{"intermediate_size": 768, "norm_place": "pre", "qk_norm": false, "parallel_block": false, "init_std_qkv": 0.0517, "init_std_o": 0.0, "init_std_up": 0.0517, "beta1": 0.95, "doc_mask": true, "train_tokens": 257500000}
Each number is 128 + 24 x the weight over its row's rms, rounded and kept within 0 to 255. Layers, rows and columns count from 0. Numbers have three digits each. The size before them is the row's rms in percent of the matrix's.

# v: layer 5 attention value, 192x192, rms 0.138, rows 16-51, columns 0-191
# o: layer 5 attention output (transposed), 192x192, rms 0.115, rows 16-51, columns 0-191
v16 105:109101134125133126089107133163121115156134140127111120127155127096156153090139128122153110128129149159125139131141059104138111112172157131112139097150125105129140103083092124130124118128078146126151117129143113135172132148088088130127132095130114104176135149138152146124131130126151131160137122127130098186132098129138149100136104119086154087142148156149110106176095143101138129147109133130135102120106092064147166137127121091091092162188159090121092153101110094161136104156169168137139118081120173133121153103117105135117141137092135105108143133115145098152163072128117119121
o16 111:175098152111127175126162137099107119118130096116109176112083147115129112109141116119120174154117188143116106120110137163122178068130146138108160091127111127121125164098093136116156139122114132122129103134117116102151165103102128134141113127128148117154085090110119109147107117128109084109109137138153132150151189163135143092123112148108108107127132117114133137166153157153093111130145112108109132139110142143154188132120133115166132146111112131159091130178116106151112135143141131149137106101134128158175163102121171092177170112141088122112102136119083120133108160145084135095
v17 103:166134094128126117151172146150104147156143092168124115088138148148147181133125153114147155138146127109124135060117151101144121124118147122140109163112121098139141100171137141108150106137149145178152123111137121116145151081138104143166114135148139133109124189163108101130116134111118097112136112150154136131165093154127135078127139110139171101164155109135131187127131096106109165123133135122146137130137108120152127148101098170127126090096139107106127162139114110115145145136130129066140084098140158146124143107183158144134156078106117127121081174087108085134149152115119128117
o17 114:133107150133145137119097139150107104137092107162098121120136171135124104148133124107099167120137133118099136098139160146147144096145141155122138124166100098132132131122121149140134105154159126095133085083173109144134156087107126103127118107099092135136114142168153185096162099142071188164104134176150135103079118094128140170168093136141136102118101097133128130178133130133093127139155086149130161111129145164126143188126135142129091094116128102128137113104152148131096169155164115140136146127141139093113125134102128139130100089118092141148125123122116079171126152105123103140
v18 104:151139178119159177141132157135097177138142155139118079142143127142149109103107128125148135142121123114118151114133127092104098091121111153163104115162121129140087096145098114116113126098105162117090087122093164095154192117154135080147169136165150148110116112152147133129090144099121167162149095172121130105142164164106126146160125120101142147108119108148099109139122153125170148109110091138111091117146097135160139086137134095112126095098161120128146100134125108123151078161113159121168147136125112143138136117126124202113112098131123107103143100162150141141137114152122122135
o18 107:152127087102099125135097095103059143134141141130108103147142128105061117155114144112118114112123125094149114145111113136145115084095140123141147076119145131154170126137097124137120099129115128161133133118111156127160122092162144117102144146127087123133111125157091080162122133131127127133146173144138124113127166106164186136178176143136136159115121129116113147148147151137146110133112113152125100127134112144157091177120143109137159139100113141073154127158089129100107135131112109133119145196174129152110106121125130103163187131121121089107119117082164081154145129129124147144
v19 104:127151130091168121194076109158117159115173148117116096125123166129112154152103158144151095107104077137139129091146146137111137119089094086117126099136129105107126159143165166104158097133140127115113119144150108133105091105107088153151144153123109142155089126135130130151143122134158126165122161102098083116128105141118142114159104135112116151168109133134116146151078137120210086170111138126104100137090131106121134158136130115116136146092139151109119119142118109191135132130125097142137119128155125148127126096113126183141117112115147103117074112124151131152118134119072129147
o19 105:139133160153120136109146090150096090095103108134150160105159155120117088146109125126085159130127129089141160117123125103155115123120122123143136132121135152080144116166121106156114140146131123152145144192122128137153156145143118121134136151129122145161121127120124140127134107151123157124104135122106103132112086124134126125189094147088102135082063127107091133122121112124090136156115123069128042137148091134126130132128134136142170171136122157164140138157157101123098130149131128077143119130134123129147132120152124133130132184084111138201160131076120124104121100111143174159
v20 103:138120132120073136140106154135173078103084145120102139115101126158123161131132147138142091125114100131123147107133111076170138153094161140113113147106102156118173121085125120132120174149134117101145100161096087143113145113081158147131118133113088127157111129126146168135080107087131142130120166162122167143163101148092129128111176137131113138180092132087139142137132164070158140154115121152154111127112104168114094129093092151114160151103118117102115160107108103131122105128117138127129139162097161100150142098147152112134149118105158134150091158124123113118100140101111149137
o20 107:107130110102155110132132114125104139152152123120139121112142125153153093113150097121122112088156136178121135102125133174124097117125102163099137131130096143150118112146152112145178170085135106134070159157115127117117146138156153112097119123191108173151123148089127156108110119112126144134148149162143152149105135168146109131130155153097107212104136101100114144124126115115102123146144147096130101110117134158145150160185115119105138086117156160120117116087097157114109147099132157132163082125112090135100118119133135104070133096124106136170120167137131102099138163112153118137
v21 106:106143135139123109170136121086114141098117121065093150132155091114103139157151120094134128166125110110095110142110112177092104139133127122100127139149124115125131093147142173163115154136076169109087085093140134172104102139112142148101158098135163102121108140114092139089111126160139149124107146137138150163097096115108142153141154187129143165173138110131136166137092106140118136161086143133149085125141135121089135113154133076088141107168161098148125126130118131138128132137147143152111113106095131124125134121111142115160080103149129169102153147139134079100148158147138125140
o21 102:153123114129178127108178114170151109063147141114109133139125122126124145131109128145130091135153131109158119128132123097123110152138145136115123071124171108142122161116157130117119120087125127122150112137133123122105179141095144140122134102123144134156164138126100147143155091125124114184143143107141148129170161158096127131071131123122087108121135102138106104117130098157120144117130152077137119112138123124175164158156109142156108108115148127147127133101122113162139115154094151141121131140125093098097091158119120093171144119148177113168123115052110147163130123047085142132
v22 099:112120144124132129142136139150138120169190117083148158183110118076163113164129127121098118132154133156149152145116133082108157087102134153129077105143161105114145138150126112105093148067121120156162116142100132110120105130118112114108108145134119125126124078128126127124158073111101146148182141132138108091101146146135157127114094134115144105130157117116083175168084112121169131115137124130074166118132176140144119118134128147131130140109096129156088098175122092106132180152135133126151116137127110139104122146087131148156166138132153144144133104102135137129149079095111119151
o22 109:110115134165137167129156110160135118146127146143122108132158114107106140148091121130112122109093089112086121142174100139128136117151128129145138145177123173125105102113122109123103119095113135112141131137117111144149100108102126114142165174110174159116109170139153081155113132127148132115088122123119187150129125126083107143128145137099120148126125188124115088096136132103124063109129088113126122156147118108139172084136123158070100123130099159131110119067150125153111179139110126150133167131154163166127165144127121140140143166162102107108148090126138105100149175126111131147
v23 093:113117132140137122125109142124136119100119125137115126102113115094132175128131088115118150129144183118131076136115192156122120129096146155168157133128192133127178137112147130157132111155128165126097111129154150120117140179154141136095105089112115156110141128158137139146153121138098135140128116130131141144112134090132103134093074087116096131183121126077157132107127179114122103124122130116094123085092111176113122134104162086124117071077129132156120093161121151159142161119152150055140120178129123135099137136168134107115120090109150121128134149135127150124127126110116114103
o23 096:139148111103129168110103087095142125143107168127112127114121135078166184118151151146090140169152093139127116156165098116094110100137081133129179146098121131109140126114125131105101142131112123127113153100165112056146139163150114128089080145145153147109121130137106146104135111141125153149147140105146141107130123127115148115156146153155126137103162102132109125139108130134117138071160180101107110178154100122127125117099119123170080132135140081068161144091169115125129139147092094116121143150150112120149125168143148152118122122150119121089139149151137163127113145107152119170
v24 106:132116101109135105117093127135135165124108117125133168100141142141149127117164104129127102082104154149123111158122125161081169156165098100131178096124102111137137144134136112095107126145147118122105118128126135145106149078098097161136124175083148095121163137126153151123098116156123139039093110112132140101111099128175131143160113118131137135138126145132100088122088138151146102078103112123120137127121094115116091127152125131142135146118111094170174115130123118123123143136148142121129154100144108087122116141091139114127116176174093191071093137140122119081149127152131133154
o24 124:135121146099089098127127146134139105147147114048178129112109093095142150117135157129190123146123054114111144147097119118142132120105152145107112140133133119125132135190157106156149131120148147084163127166138136143131124148096111124130108114167103181114130154049133098135153117108168128155107111126177095112143124109128099099127094122113174137140142126103120150136183100120110126129102120122141150120088130157162098123118138125138114165141126137107131147121123145139130139110131113117181133125146125089106096152143130119163113130137089082145151111115161159156092124119097146122
v25 098:124120151116160156145157131172074146121148100106148118137104113141124114174132134117118101157156132106118160097100159139101112135137144132108102048122132108156142082151101117131145165095096110158111123121120117111164116087176127112172136152094184135163138152116156080117102128170108167132146165134121131131138186138169124147176115150129086130127155142142095138154096104114148115133116093135140127137132116132091117139122170127124089107138100122109106145149120158127126140096108177098134108092146155176125126110105131103133156142142121153122153164111112157115167128118148139128
o25 102:132170134169119117107128118151115085099112083134123103166151125106136120104100125117148148115122118114124092147100125107095149143186120095136104163123101121141123203117158096126149099120140131110165180076090071117082123130153176124136123115105133172134139120149077112124139141102104132115188118111145182149143105126114124142133104127093147102122149112103082087162120153137125141138136121151087102142122129166139138133141111090102148145111128148160149151146118131102150157131137108145119120162116132145150153119122131162135132137144110111121147116119126085163114127138159123198
v26 105:121140158165096148105116125156103116135131123120114116161110105126139136146120130140099112136115125178121102174153153155130118115157139106130085128108125135071169138122093111171103119130102152110132097157142118174158141145119151134121141141147146104142150133082164134128182075157153120083142122137114131141148135133134157122136092154129084121107159110118146160135129160088120179096156123114115153073126135173149100113118162124100115171100101123084125123108128107106123151090114127111099097140139085107150092138095094136117114101112137124151122165166140132136109085175150084096
o26 097:135126114127120142128119103130103134135171102114128113147121127120168162142132149084090143088139114160147122168107118130099109155122140128137117110140129144173135151125104136116086137107127123148127150132104126118134108150136113141130141138132148139130129144128166167102154128154121137142105087145157160127093116156055099149115119135088078132105058129116146137110125131152119133104062170233126140158117104125118098121124119126160121120131140114127138101181153145105145103124137118147164175054141137159096183112098151116129154148157123106137114128136115128117124123105160110106
v27 100:139116094162127168178094115143130126138145167097178131096122127152096111114103139119117161122155119106111168107117117109128113104117172164104081107192128093155133146134079107120101106103155125116125097129115166154149152111187148129111133124134128133131118167122143139160123132160132145106150135159120159150107123117136111117179065104131138122121129120185073088141106107091124109110127125154091090162144143094146122149126101098135165146121146119109139128137115155143096137178149138116115137081132109111119112116096108152117133144124099089124113129137128142136148148165076164131
o27 103:145131132132147144119127117095147125120118129113155096121146118156108098129123141084121176096131131148110115185124145159112151153121106111134099118110148129127127106126124120134113114132154127119134123123115077170151173117148111135118112073138171126118120136128101097165095135106183125133108090165130116158131164134097171105151153145119137157111111140117149145168102168099105164101158086084118105122092111133120110115170136113175137122113119156099151134134140111156112119176138123137066171137156119093123117111140124157153076176117137131103138119079078142138114145150186113097
v28 100:118142146137128135146168115144124135134107135149132161136120148139156103084132107144157130115176113140118117153198151128127124132131105124113106168104096146095128091136161117103126111128133101170124190110153137136120140105113153126122101126113124172134142093131140095126116136095144150080144149110132149106109112126104103145083128172142097113130148157095137105132106099188177149151146083108138108117156145115096106151133155145105097138082136157132175155089161120113086105122127131114115136177119127189178150152142094116151110125103134121115146110136108157119087074151143124111
o28 096:181130147110114108149087131152123122121098092117153133144112122153158098125100112101137122120101145131139142136138141082150146134124149151120155108141118124152142149147122132141108112116137110152149135138109126162096117136126170119110137128142123109132081150110149114124132098142162148087145124128110104117112106125138166146122096151116139126124155124136129047139112130184173119068131160105129122146106110149145093134129141077119107192170121105147130081096087122143159107120068129167136164138111149145127105138164107145086177122156129129116162109187130114076164143124101093113
v29 098:144115139094098143140113146126095105153117120139082142135122118093104146133160162093115126141108098137106160117064143135160131100103091138102122133082136181105160144113133120150142116121121101162129130129122160113133142109128146132135117099113114145158135139129149144161126130089095078083138116177132119117113121140105101144082118090120157176142183139109153160115118145090124172113114145093145147089129118151116079087121184134103166120157172137159124108145119107088154150144153181097114118132178102136115103077138142108150126138125104138145129133132135139088108107140107124125
o29 107:090107103114135151138111098100133122113148132136093152130095144128155122116118122111169135154118095091104158069141128123099181138154121068109115108162163154143146098123091137150156117097121150145141125139127129128135117189098139101106149178145130123123139103085138169080128112159138125147128100131122143134119109091178168130143112159101138092179148119156108165122068176115157155122124135126119127160079130119124170153156104145098158104128156136134126137097113137139148150118101091138108132115111123149105162170117105151146129153139097108107110092115144128124125138093157110148
v30 096:140108133123093127156154102097136121134122101142151086159100117118122144156124119136113158146136122151113125079101134126138083136149123164073132129127122152114107105127099134110144105183165135119130121087108112166097222128175168135098127096142092096106129121121159127115125107118106129146156158114119115131135131124156126118111152118097133145136162122130156153148128105122174156149144146133138156172129125166123118097107132113150116172103142154140134122123122143090113106131141072118139141102131061124131164122129164133196084095169101093131161132124133100106131106120115158104
o30 115:099152131175103144102109104125135157136121185133140128121150136143141090093134118115109102119126102127105159111157149154126148117110106128120137075144116121185099174138141150126172167107166125139164098118149152132162068097127145098115128156122153106152111121127089150102141137103114117187151107163110122144127149133115125108148111124104135143160088104124138098154116102145072117155105136148134112168145115072142130089130111168153107098150132113136138123114122133120159118128108172152100172135129135064138142130089122142104132111116111177152135116116094153112090103104164142136
v31 104:159118103119080123122116141124163109147153156089117110155093141135129137188108098101110104130142088120113066126132125135154189122077122100126116094157123098088157125100123179128105148120160116144168133127155104152150121161121132100101197123118136117135153137111153138127170108147121106121140104104100119120102154113118120157136108128110078116109182126117144120108132132129100099123137133127141134138129109145128120102132149148155064147142106111182126105078124133138108105159102131140125113163078110095101170158102106102152134143129131158179128145122141140134168114121104127147
o31 101:104134120128164133102153114127178134140143155128103097121139105104133132106130127127081155157119136163138129151136135135122100122140182130138168170110109175155100132123064150128122142125104117128109177173171106151113110154117143109100171118113137158132155126117119128117112151136143130156144124121100174153121128095129132065124129132132118132104139091135113135104117099134178095085086112162135175069142117107128153121144144147102146145160131097129124122187095113171109126089133125109126141114166144101151131121111080128087120105116128168128129163097103130131072140113146091136
v32 099:104120100154145146117117109125119150089164113145100120140135161154150108142118134088167150124148148091126108124170070131133091112105149152093109117118114140136152138151131153144063153121148163146156134108067103125062168105161110139131118132092094145128117197099083143117160146133161135135157086121115123112136111148146120190156142155117126114140114155127135109112115167148096146129155157146128076105109120128149146132129175085131110107131127142125155144131123093147100114118125113123156132057127135145141119158144149134090138111134096092113102114147132126120154136160124141142
o32 110:136079146140117131145121134109110104139116161135151116151115140129110164144108124101163141113112128105145139117165087117135147147094176128132153142081137089119127140152153140121186112112154127106115117146122127140135140114120083143118150147112121122158117125095141095179076138146105129116117142096130177116124137112098190111117166128090123142089115118151138150163113076133140175164152141161110110088093114149130127132125169124157121135136129130113126058133114126118144097132170131075122113148192107105188159126094101152127092094135152138104129095153111145122154116098121136131
v33 098:097139133134135150113115105182132112153202112113149167127096122150113109147141139141107135145160120140087112153138127154137139142132123107098133086108110109122115098100121097128117121126135144123115127124128126152122104157108130089122125145105111140114134092107186126082122079101137122150179145132105104125132159147162120117139135135104101151129176168110112089142098156142160131114096139120097102110128175089143138121151147156107115146132112121143178044127083162158172144131078117147139161123175120119088154112106101109109156149148104119158121108173121132139118098103140143122
o33 107:134138200062120130150142101145187144086100150099148155120126176112136162104141153129113121136140137095136079091133128106132129144149154153117115123132146137102107145148107179144136085106096127149141118125164143125165103140141165136127070136127115122098122167138052143146081147114138096164143103133153124131095141115085122124115132148093139156147115121141139137102171161123146114149128112096143125093152165154127114117111131129135133115146122169126125145140139141094144124108117131126122119099157111176110096107111116119115137162093083136091143108159146087108111125161156097140
v34 098:151164126123077162132150116148143129111136117148085108150124154150097154126137139165135110097160146118140153105101105100147117154136134139149108156151143108111107164098126156170152186101144129167088118115117126111091155118140146123158101100177173136128116134099141103119118145135139152155139142159126141116119182149054130114116178154155129138114148096112090167146142132151072157133109132104185106107117161116134142144107138134114113130146113149125144179095100150166122112176120133150117190120109140136128148116096153152145152127128138153115102132165097113141133121104118158147
o34 103:078133097139101119138144122100134122163152159108150148188133079126125090126080113150133159107124120130095145086127161116092126106084132130087118137082116122128151116131116163115142115155132108191132159085134154147109173139123112144112134107108087145134156138153083108139181118088117140163146127145136174131140108140174126161118138151080100135120133143147135102105151150127147133120138095113128156091100089096191115123153111128101135117116156114100087089128199126134103143167138126117118115111139147158146107144125139119105121162136152159112116135158112130121109111142131117132
v35 103:116141153156111182116117130078171125117121155127149107131105161100094137109159138132112136128092150113114133112157124147129112104107155173105135143125137141169101095114139100115114147102109117155136136089137138161133147168107118096131135118113174114135132152135096102077105124132132117124091123130157099163143115133127115133128160133103118076082150146172156154106108146168107119163154135171161131117119086099130149123131130107121111165104157111128111161111178121160116121123138169180085123147115148125164120131141202203106126136131130139119161114137129127150101099162166118126
o35 107:131130121118130123134113118118072182128124152111128096103158139110118104147172153063178151085117166144148129097130161101083147131153115130153149093129125138138116108131123125096159147110118131121123160129110142114132146141159132127110121106105125096112165108138149113143144130142113130136148106095117121160138148100144125114096153115168127100150167160093132157153154112131157103112118121141097130143135146161147148112108129144150104150083156146139124057106109119133184173149150109074137104086150145140170111102123107129133146115087134141175148144117120115139137154078062113094
v36 109:137178132089071151138101153092125111138126144128095133120096120115097116181166146141123111143120102121097091142118130152177170107165114154114164130099126168181127088145135133147119127119152090103117090096159122104098100118117118114141225117134151084140172138086149150125160112091139116151114108146105130128119143162138160107115112160120121132135146128130130115134130126116096130168086139149131153062104120106119148100144120130137106185161120144133081131105150139112136133149126147130121134144117120113157141126090130132165105129128116098122145119099110120091106102149144110105
o36 109:149120107124172135140168121083165138121150138115075173124118097105106177088093132080117100116111097138105128120124151100165138135124143095155142125167134153125146105151123139144097158120117138116147139089105137149118137137120160133113107172164103165153147104094149128137174137133099122128115137136123117136121167107131156158112083100110141135135113181145106124137144149168110115137106141133101142144145117169167160096110106100201161130115154079145121124115100123131110165131171133100088138098142121132094131108094126140083124141095133149120102150120130132098113138066150136146
v37 094:178079149173084150127126146137102138072128106127143157133125112094104116136117154098135127150122129085162132133128142165132166192114143141152117127126138076150137101143112104147158144147157129150116109102138099130114119140150171097146152170147083103083111113162138122163098118121101129139109113095138119165126173151129096147140111114106109101104127100150127119123117134086107154073175115178101130141128147101137140133130108097144147119134102150128139095142154166171111144145128130108134103162119126164137117153156108119131114147127145136152147147149186147103156084126135074123
o37 107:138134096164124151113096122089147151123129113145076119115125115167165171136142088148141140083102163136157124174097137153131130147102118108097139128090106117094102174131158104098063131126154155117132121119132114154112106169150123109117081135093124124103166094137113145131126129146122136104147148150146147149111147137130170147122139096111143121094119099112112118103157110098097130077058150091145121124137169124158144142125183124107141131170149175119136122132171124105122123103128111111126158131122196159115127105121108146127113153162118109147159126130157164136118161101139113121
v38 106:132136108115115139177107149150119122106133148104108091157105112117115151144135117126114113140148098113099120126157038100179119116164132124089115129167115116146130110125143125139165069115160127127141178156103059175125168134095113117117151149098151128148129127153140113139147126149126110123121158130100124120104135191126181132143122160116128132122116146128069137065110143091114144119114134119144098128128151096156121152126139132129161122129135108134122098091133167148148135129134144159123123121091151106126170122122159155117104115134094051132089154119126156142110123172136133132
o38 107:125102123143153118111141131157090140129144172137120128138110120126125129121148085108150148140134129159144154125074125133149211141138183152142132136139149104137106123127135132112098155138116170138147145177100089140158140094154150090145126127138112129134132094144072125124121118114101107163075166152110074115139158146139101120138134164114126134137173135123102135158146108119166147129116154111076115100160125097141115127144113130155154152108104111121084091137140093126111104133138119115150130067157082107090155153125113150105127130145065140105109139104166140115160083149150117125
v39 095:136107156155143111152143093111130128127132119108132153105097119111087118156148130115085165122148112117143140140113157123105101120147112113141139124136171080100155110124157120131113126140082137142143139146128120135138113150111181080124124137178180123082158128128111106174143100147130170107169125107100142148115128142116130136112160123121173129108081108124115140093102088124141147138133175153099151091107136131153095129082136094149168111153172167113111133120114074141099153096164106111115105112121101121091122165100124085140097147116173159110134104107172109158118117105159151116
o39 085:132104108130135165125147154101097110077101119106130096143144140159130167123129126117122142089133167120103119134125117113130096163105116129147117146122141155136138153094113131117155139135081122200148104090109096125143176127099129145155128148131129116145113144141121179108120136079167111132122118129094133141157106113114145115143093132144165119165148120149155117095102078131117137096096145142126135138177116103147083167124163170138113131106114148105131120091127117169116136097077120144122102124116139119110102096122186093163085114197123148142135174111139125171155105142125088125
v40 102:169127098086118128138154130109156126130120150085156142101112156134096119121109146119145115100178151134149190122138101125156134093121134142134127111150122111090125116143134143150084133117144120083146136120084097114114158102105114122145129147128128167151099160114167150105154140124109120159152118119127120131095138129161160119079108056093126150126099158134143097113182155141131149162129119178111149138079126155165114132142133130152138127163143106135133121134086156148135132167129122123071118093111092135143145133132208139120088146143139087156122098158118094159151107132142126135
o40 107:067150153125168118108100121106113138095124131140108162132123091113158132104130083086156142098132088156082137124122073118151121130143137096134157128136147140148136148126096110135155112138127120119116118169144123143148134122078125129124133114141140104112119135111121062128134108116133141111124163138134149115129166119126166197168175152156097165121102100101147148117143112140124146133146116148134139076162112127113207123102140129132132126093122162152151127088125092151120135124129131158141149144156135092141077125115127139102101171121101127133122124124150180142098077180144138093
v41 094:129098143125124154113147154100133099126123118139137134137123139112114141110135153124153094122153075124112114133193151143125170152152117172100157132139089124135139136118186107133110114093140142144160127172117129085163146124116097125114100130177140176135115112097128099133155138129098120139108135084116098117132097168134112107138136127164123117092127143131123105156135125140144152122107125110086140119145150073161107125152156146166155080129113122139127144055137193190129152107113144182133145120133145148088156124113168114079142137139138114139101116142150111141086117096132113091
o41 100:111141096105094140180139131125138125081100168147164131159130111078104105152145117130132121128142151171162125112103133138094143160178141129165144158180156114112162139128084108143156118155141152166140047120099108133099109128147127114100105122145111146119099125096138127156142151103086155087126142163133133138105134112145161143101122177125140114115112157131145130096133106152136132136141138104098152088147168129128118141101119105080135091145102139135120144111139111128104101161169107127126165104093091114122098131104112131163177133116095117159136180127121142111105099133110119155
v42 097:183118159117136195130160109126148149134154085156105143117109169115104101136151136161115138142115126141140139141074110158127099111119134117116145149141154113127077128123155119144116118115098164123115126129128148128144110187113111065099128113135144128118072161129123145104134091117172097112127150117118125112193159104152166119137074141123096102135105117111155126116120175157145124107099111123162141107107111167109138125116085165144098161121116090096120154144100133101136117134147128157114095145094139085141084077125131142126136149142111131128101145141079119154111106147129143095
o42 099:147141131134146112100138123114156152201131149106108115180122170093151119139122157105091179110130122114120161148125081150131113150170130113127156100102146163114100115092112139104142116121125119126153153047158115167110123115135101181122124124144133116124152114126126154126131096160147116140138124143111103133119085121113136150132078142136113158089156144108144135103150136128113104175102134149087156113135136116131112107171089168158109087126121136083094145111114140114137151102149099140148123127092100151168100107141121156124135148086128083192131098166131129134124125105108144134
v43 104:089094145141117157101088120144136126166151098100136122144121151132136109120120149119128133125093107117122148154151181153163103108173114100183099135161109136193087107123132098115135149159140089109123098146109133128148163153150147130143148165122115116173114102137114106156129101113145127126107091141124100150133148157124116169121069098121065123153211159140097138149141108158151143135113145081157124124106134119119106125133136131138103125145120140118147138101121162119118115154117139126159127067122152147116170059097123134139118144124087158140127126096130129128162122140143132109
o43 108:101153121142136181139152133101158117119131120131132105148151174175129117115102104132093131130116125150143125127101140121111161149102141124148106135131126135169134137123089108103168122127135147130147151140139127076094106109149163152144090121128112105074150128111151106133151147125099124159121154095143114119122160105101158107190138174082136111141110097110131154144133134126122093123131143159113161146088133186145105070128122130116121190148155177103083168143148105122132145162052126113127156142146149130113141115114115125097138114124139119097101128123141097131128084093086166142
v44 102:123113137110101111147150149127089109103161081152149134115110110128119155144149123112129126097119112105155128097147120090171113140117110130158114159122127153135129131165075128105118142163125180100100116143139073142070107141140157141153142121095113133109116160182153124156078156058131145098096134136136131147129101102083149143107147138197114092162101098136155133120100145123138133123165162112138130104130098141120113179071122129141169164132156130112093130126136129131137145135104143114140119119134177113107161109098139156163108148101143110148116131130137169123095150121131136093
o44 106:120128096117179152113138111122130171162114112166102145116191143130158104136146107172117139132119108099141098139125127120150153122126117159105127119148111109148147147133142139152151128111100056160153063136084091083130148183118137133100151163107124152125166185117133105086145141120145124145064081100133104127077116180130157151131151093139140135142163119104132148122111134151103147178117143128121122126126099117148126099123154096156148131099128113142081096103125136120171154103124143099141123135116108121135141106105104150113090108131140118163106153137126149159128110147129115118
v45 108:126124131103100088146122145129162139138133105124096153119101105106127120154123100099077093116118116151076111121148130193138159144144138110123109097123125092152131082114143160137140180118114124163138148132138119113104137133115117141091126113108141124156126130099140147102120040119122129153138154130132121085156127141115160115130129056102122141096118157072097165126129117109157116135102086083135142131168104112072138112124140125179121191158144095149098120104098124132146117127170136150104127120129121139132113174126129140140133118126102138163142099135159131138091133085139124158
o45 108:155110123141164107116112131112161110119153147147129123113131129108132103149108144120122109153138120073126115097102117126098106123144126127084157195116132115141129114117108087139116102143129177132136117180128133110173158142085154123130148100105171144161145114112162106098170140108120092168183135177079136123125156133117118156144124144091141138130108154110173103096127128140145116108095150123157146147170145174133113102143115133070142127170111157125088119064098144165158112099146123111126136110177118135169124103119127118120147113136095144075112129123116111106108113135132163136
v46 101:127076089094131104138104122111162098144111126108155151109140181130185119136101149137137113107135157114115142162122123141179125131115080094140095135131100121144153113108108112124118120130089127127143090120111160120164167102137079119138124114149122081158160119100113132150146103116122122123149091172123143123136129160141098125105141172155131105163152117111143088158135132135167143145122120130137101113124148155124113162180125131117089132139122164169154147162161128131096085125131147155108155099144120113135172171067139081149124120118109152184137106115100131119148135154156167157
o46 100:166142097132161136150128133131112109111077140175137147109127091138132152108079139097102103164186086200110106152096129120116096160086157133124114097139144132163090142134116132120151138123128113105151102141124158125075097118093120135110133109123143114088114155141105087101122114149117134128144144166127134167135129120148152090115121122088153144131109127150115117144159134095173114146162106129103144127095120157115129146133149162108118188123092133153136145092080124109104158151137121117131103093166120131117122152154153092150145119119133179145117094138125167120145108099124181143
v47 103:179136128132137125124108141106112148120067140154121101118106121106133153118144117136113145085110146131116129179098129180083153134135115166106107167118153178134146176114118138174131124127112123139101097130117147160115136146053133114106110162153119152113112113097097144152130138127167076124126129182096130139103148161164139112161176121122076110131145120120137146141145139118091147154107128123118103145162125157101108124194143129142125141103123137081142101109166098163130124112124161143106122116102127105095086090128117083121112154144107125112129122155124132114131156135171163129
o47 102:121109117103091159119130127113115151130132084093124163111138163068126109117126132140113129131115111102171154106141102142102113181144157127138101133112092157157155155175149121110149149134106155111144138149180101104111112136147139119116154107160125112104150141129103124138122115076132115123161147174134110155128131101138114150119137067118103124114135190150073194123153152104125126115140158130114126153090123127163136190161101125123084155153101108124155111134114068167089085130129108121159121134150131165119112131145153102150108129105120146134117135128123157101133102138116140087
v48 104:155138109115111118137183118145101096126111102141161163134151124091077152103120096104151139157099174109105158124176129124149144136156122108121112198107115134175137149121128101130154119132161141151082099145096120107130126084140157162101129151138141105140126151121103109132092175103114121143099162146125135164131131177142147126134122134166127116122131119122161124122150145138121140094100140140142137117120128119112174120110149119119111111115132077111071142118158138099167143100080153123131110118132138137095125123141154105139191140115181083105133158105113121143114143095157177083
o48 111:127129097100141159090152126141086114120106111169124121127154152112135124111090116114117120132107126159124107100113080136131135114126137135142092124168114106103138138125150129100131166155112134117147101079149143125116127153157155135049083123159113158148096104173144170121126137097117159112120083135139125106149127155123140134168091115138135094127166123100135161144127150136123131113174144125177146110075137115123157131151095135149102095121116142148062130158135156162117124105149155077143130142102137135133125152155088111120168127116164143133134129151193141103074139170155118121
v49 101:152131129146128109131124122101160133144175117167129116109109182132180118083142146137105138104131150087130148157162129135116130116094132083115142122120123131129124111100117141132116130121148169127113147107098163144097124128162167105152135136134109081130137125158138137149127140115141150152121103092122131164117144115176128117137084145132138088075165108161144068120105103149144080104138181170138153124118123151128135106145161111154107113122088068151189087121158093122120147150118102142146132175174126121119118166117090130124100155148094152095131108122117138148131093161102107134
o49 103:152146162134113147156124148098148124138137135108131073139101162120082147112138084121128098142131101122140125163174136090190100108161126138159115128110132119156155140138129120129101117136129122113151133127141146134138117130096149141099149104112139119106162142114132090105124142171115144137161068162110162173103072164114144094125124129151165113144137081111125175111149081111093109109113096070173147107089151095113120088125157136181122115111125112090126089136135145150131123148147093109130107127156142177131152137152175131122109130104111113155113157155155133096123119159124114132
v50 104:121119097104119123162111112133128120137153134123131186175080114096130146153094157144118096171097178166138160157137111096124091107149145103136108153123174150129142157065134106117088136105087151114159144115149112125120190127105114112114114163083116133131131088090107121144103154128148156122113100127132093114144161147119095146091167134138139127156118120154134130120133132119108155125081104133121087091161137156108106165158140154140098116115131132150164112140160155121131133121104108142149144133118158125088143143101068129167140130114118115142082117101132130100134110155112181131
o50 100:163113128137144117150107133096138130138094120109160111100162148131149156123108115110135112175130105145141108130086139155130134141131098131141155088127104128116134120102098187145092138111117142117131124142125094109135096114137124164140181140147084132132130169143122181137106141138125136122139118102097146147164134130095125114132154101065180133141159172123124161126132135147101144129112146175161137116068123084125095117125125133086153125117111106155116103108199077098089174152110136146142130154149110130144066163139147128106136170160127138100118124128148101083107125135092129129
v51 092:152136129128119093149118055117125079110087155118167147109144112103155124159157117120161113142116129138130122136116101101099099173155098106145151135180135147114123135122136106117107061118101118122126101162143097158090110150154103086118121123136155160150084114130162141105165136087120096102107096115135147060103098097125132103172085129152135130103128147139090081135134151139112135113149130143113097145152151137117122136086094119144120115107176121149155144126149149134144137110154169114152121126114121097108143155178132154103159124146106132115128142167116129126125126163090094105
o51 093:107188096168166095152141086116124141145112146110108143152097127130107139158123125128158159159115134117127132130123116123139133108078131132151116143152152182137085143080174157153117136125120116146096084178104121122137133120161128127121143128109138121121127131132163193177082129104110138124095148103148092113137100172133154129095138146122146143093127099143108132138154185119134093097152126134163108172106152112152109164136113103149121131102088098125161114155140139150103097115135087126145133075134120116141064100109117128126148109088115095135135090142127166132112127167131116131